python train.py --n_layer=23 --d_model=384 --n_head=6 --n_kv_head=2 --head_dim=64 --d_mlp=1536 --vocab_size=32000 --activation="tanh_gelu" --norm="layernorm" --norm_place="pre" --norm_eps=1e-06 --positions="learned" --qk_norm=false --attn_scale=0.125 --bias="all" --tie_embeddings=true --parallel_block=true --init="normal" --init_std_qkv=0.0227 --init_std_o=0.00335 --init_std_up=0.0227 --init_std_down=0.00335 --init_out_by_depth=true --optimizer="soap_variant" --lr=0.00362 --beta1=0.95 --beta2=0.99 --weight_decay=0.12 --lr_head=0.00753 --grad_clip=0.5 --warmup_steps=200 --schedule="wsd" --decay_fraction=0.862 --decay_shape="sqrt" --final_lr_fraction=0.05 --batch_tokens=[65536, 131072, 196608] --seq_len=1024 --doc_mask=true --train_tokens=387700000 --steps=3015 --dataset="wikipedia_en"
Each number is 500 + 40 x the weight over its row's rms, rounded and kept within 0 to 999. Layers, rows and columns count from 0. Numbers have three digits each. The size before them is the row's rms in percent of the matrix's.

# down: layer 16 MLP down (transposed), 1536x384, rms 0.123, rows 1517-1535, columns 256-319
# up: layer 16 MLP up, 1536x384, rms 0.116, rows 1518-1535, columns 256-319
down1517 106:425498550454458498460502580507489495444512444473501550534494537454496527451484513401399465488427585506491463457507462456466463488503575491494525498466522518465530415470454519532467436558442517
up1518 094:471493524424520458505479400460514554499496498547427508576526538420471466493567441509488488469469500521508441547474566574570456476453478535489479540479431491485464502535575515438465456516534418
down1518 092:493596496464490434449555537583522523555507505490491483490515495540516525547484584498505577449596434488463506414507506532407494541547466411524496496515538466532493513494488533524447538503478580
up1519 104:453545563575485486545515510461501494539488556555513568521507539516568483477412502460458527441468474493532494544415525530525579489511479580492470517514509520506463423534466520529448414503386463
down1519 108:504483506438387468543435504511515465499421524516499501482510512524486482437533460525468469449436391497491513521452533501542392477488501531489476553489543409452521473470530470518546397538477465
up1520 104:468504441487505473513532474507496475534519485468524477454506463451507510472463434538473482527517456447480482477464563560521494450435454521548458457502500436481521507481417510535477503466481437
down1520 103:522510550435508431485449561479472453441517470601504515480534481444467547495568496495496449575382491507511542448495562447490496458517498457506466471489517475416462416501501460456506515513476538
up1521 106:524556485405470398529480510485497440462586483489482502479460501510443473459564462470491437562410468445523538461543470516518546448508555542581444438512503539483528511484537493548593579459507469
down1521 109:523463483474455529437497562469438451498457500527510457457574479437493500511517502491445553465463492507467528496542423538502481479427591512485464500528510521455473476467494497485511518516534503
up1522 091:479466493437501438503515446610458533440455533457565535524521449533547453433491535473483475500548551503486553479497432526529454538586569528462501551418521501517566464521501513436532503544507470
down1522 089:446442489523485525469509467532448434547502510500469551542505493508531489527448492578492529554461494437486516492413557474472510463500591412487474493458564531432561500520490590570464466528485469
up1523 128:481471486438497540495508555484479483484473474513461460515517537516504471549495511482469446521460533474521394509490517496400469516507462465431466497534463562528537471514535489448472469518450552
down1523 100:482480444442523545483526551466512510512502456478510440444511517489464477550524490525454460512623515546472478532504518442458564503530414531457473470558519528438438516486552481475495502497400544
up1524 106:521490499500512521523481513492520448492476450483441554562480452498417471501493488489503481582505556497462540514477463457525568559542534503507524494514535476560540494444512498494544469526539472
down1524 098:566411514452517464518464529521508497513478451474445451458512550475520434490461512508615523462492492566506487533565490450490462474545542503504464473526428528534446510456431510529502535472492594
up1525 102:521583452497500451445475514510502551504525529504485491482511452511459519527469516500546465565452430475464485427527501466577459495513482465464460454484491582528567458418432500579423542446534541
down1525 103:543544441539533475507507506444481480530497513522538518577462493528476469506427537434543429495511526601463491541530504611508540448421515487466544461416508476485463497407473476451448460407490511
up1526 096:511542569505470496535419550459464513489437467530523548490546484498537443561495430529467458552475492502485472524490500536525554454565508392519581503550475474498445512537539463509450473500542458
down1526 088:455494385501502540479538496533450455548459554486540457511471516495495538521479480390517485494503535456520475459476441456432505494496510538514493477538499533481467510412502567502435482486432462
up1527 104:528534488470468456477486555472555433441465571441568472469478533503470521492518483406545444490506526551535502469495490576506556514507571550548449553535499538585537464563506464479529475490472503
down1527 103:424516453497522491488524496415497539538466558452503555448527432456456492485490513569431496573541425462490454518459512532452504491461543476478499479492507502496491470487468506478474485444469499
up1528 102:521410548432500488528519498544458498476465533508449534516471504526470429509491470584517503463515550421502446515544573470484533499512501542457459525474489515537494426489383475550477537483456433
down1528 096:515516528488489489569542573593480548559524490508572473485545512438496463520544494509524452509474528453541562540524479449589468508549462527475479391490576531492388492485491553503470508431464521
up1529 088:434519490469463487439458444484503465495504446498522515448515547489512441522472550500441499431523516491498506523531548462530444508457602474530547477487572572560515444494495520531513512508442380
down1529 090:517521532471526502489443470463491488469481397516492454471488435522466499521454475470410480540436476426540493451470419428480483469507546486534549535459472465518468517441375510453531538510495554
up1530 098:452539564531499546492534544420464490489511552541474475503482482515435485511526513517544492512452519433477465563541515475492465494554563476554519464547422464466590490466484414417515466491468428
down1530 102:481472513507515513561506535474548469523440453508415463473427431504499514378480424559437557482388503491443535507468400537480510435469515433450486532471501459524463470478515475511411465466396429
up1531 107:456431548526554487470568530501427500521493415477584543467452559459585437495504498474443489490497484474550509405455456478494557519527567476479515544511516503462487516518509507518479471505519497
down1531 097:481556520357506502536416503479493560446510525512475486474512579551548432568512536458549486528466441506460465547528467545516476485529483543468493507482388487521480506425527454497413570504590454
up1532 104:537539474502581508431494551463513470494422540530543485457483502495535496598533431443487552514431508530535479537471513479535477509549526485545456534536578522526478597514500472564536504539518536
down1532 097:512562499451529503455529497510469535509518502494469537513487465477592415437473536442449426479503464447541619510506416500474491450491493494502482503474517491447489462474464475481511475472459463
up1533 106:406465457516441511538542485540523487573456505482456541431483498525568518521511464431517527479518508487560462421530542513476511496486583498493476447478448507524491468518460475497540487491527567
down1533 100:559522525535516495521533489480514505421521443554512441563541516502568476499490514456456517515380536608523486493516541452536495489527439516496524540505448528536497497514504489466531514448464542
up1534 107:493577529447506514547421506463518508494579462537535525471494486496490520509540449455504606505522533387487513475518466521586489513514538530547482470549459470476609531505486426477493530516510537
down1534 097:515517524550463425510518482503530597492385529487455448536537530440460459506467494538504455519536445493425454487488558410469505533507416467504578504434499458490441480501477551518516559486554540
up1535 115:490475452476587517581501481482501437483536480509455478513482517411424449578519493511440538580506510494537470495581537464469435538576492538492482563500536530515487477530487473477529538565449423
down1535 109:477509456536495478509526483400477501497489481502497540520519495483430533498570518471500466466454427521472442423507530498429456453478473461464398439471484552427543545450489581541524479492461501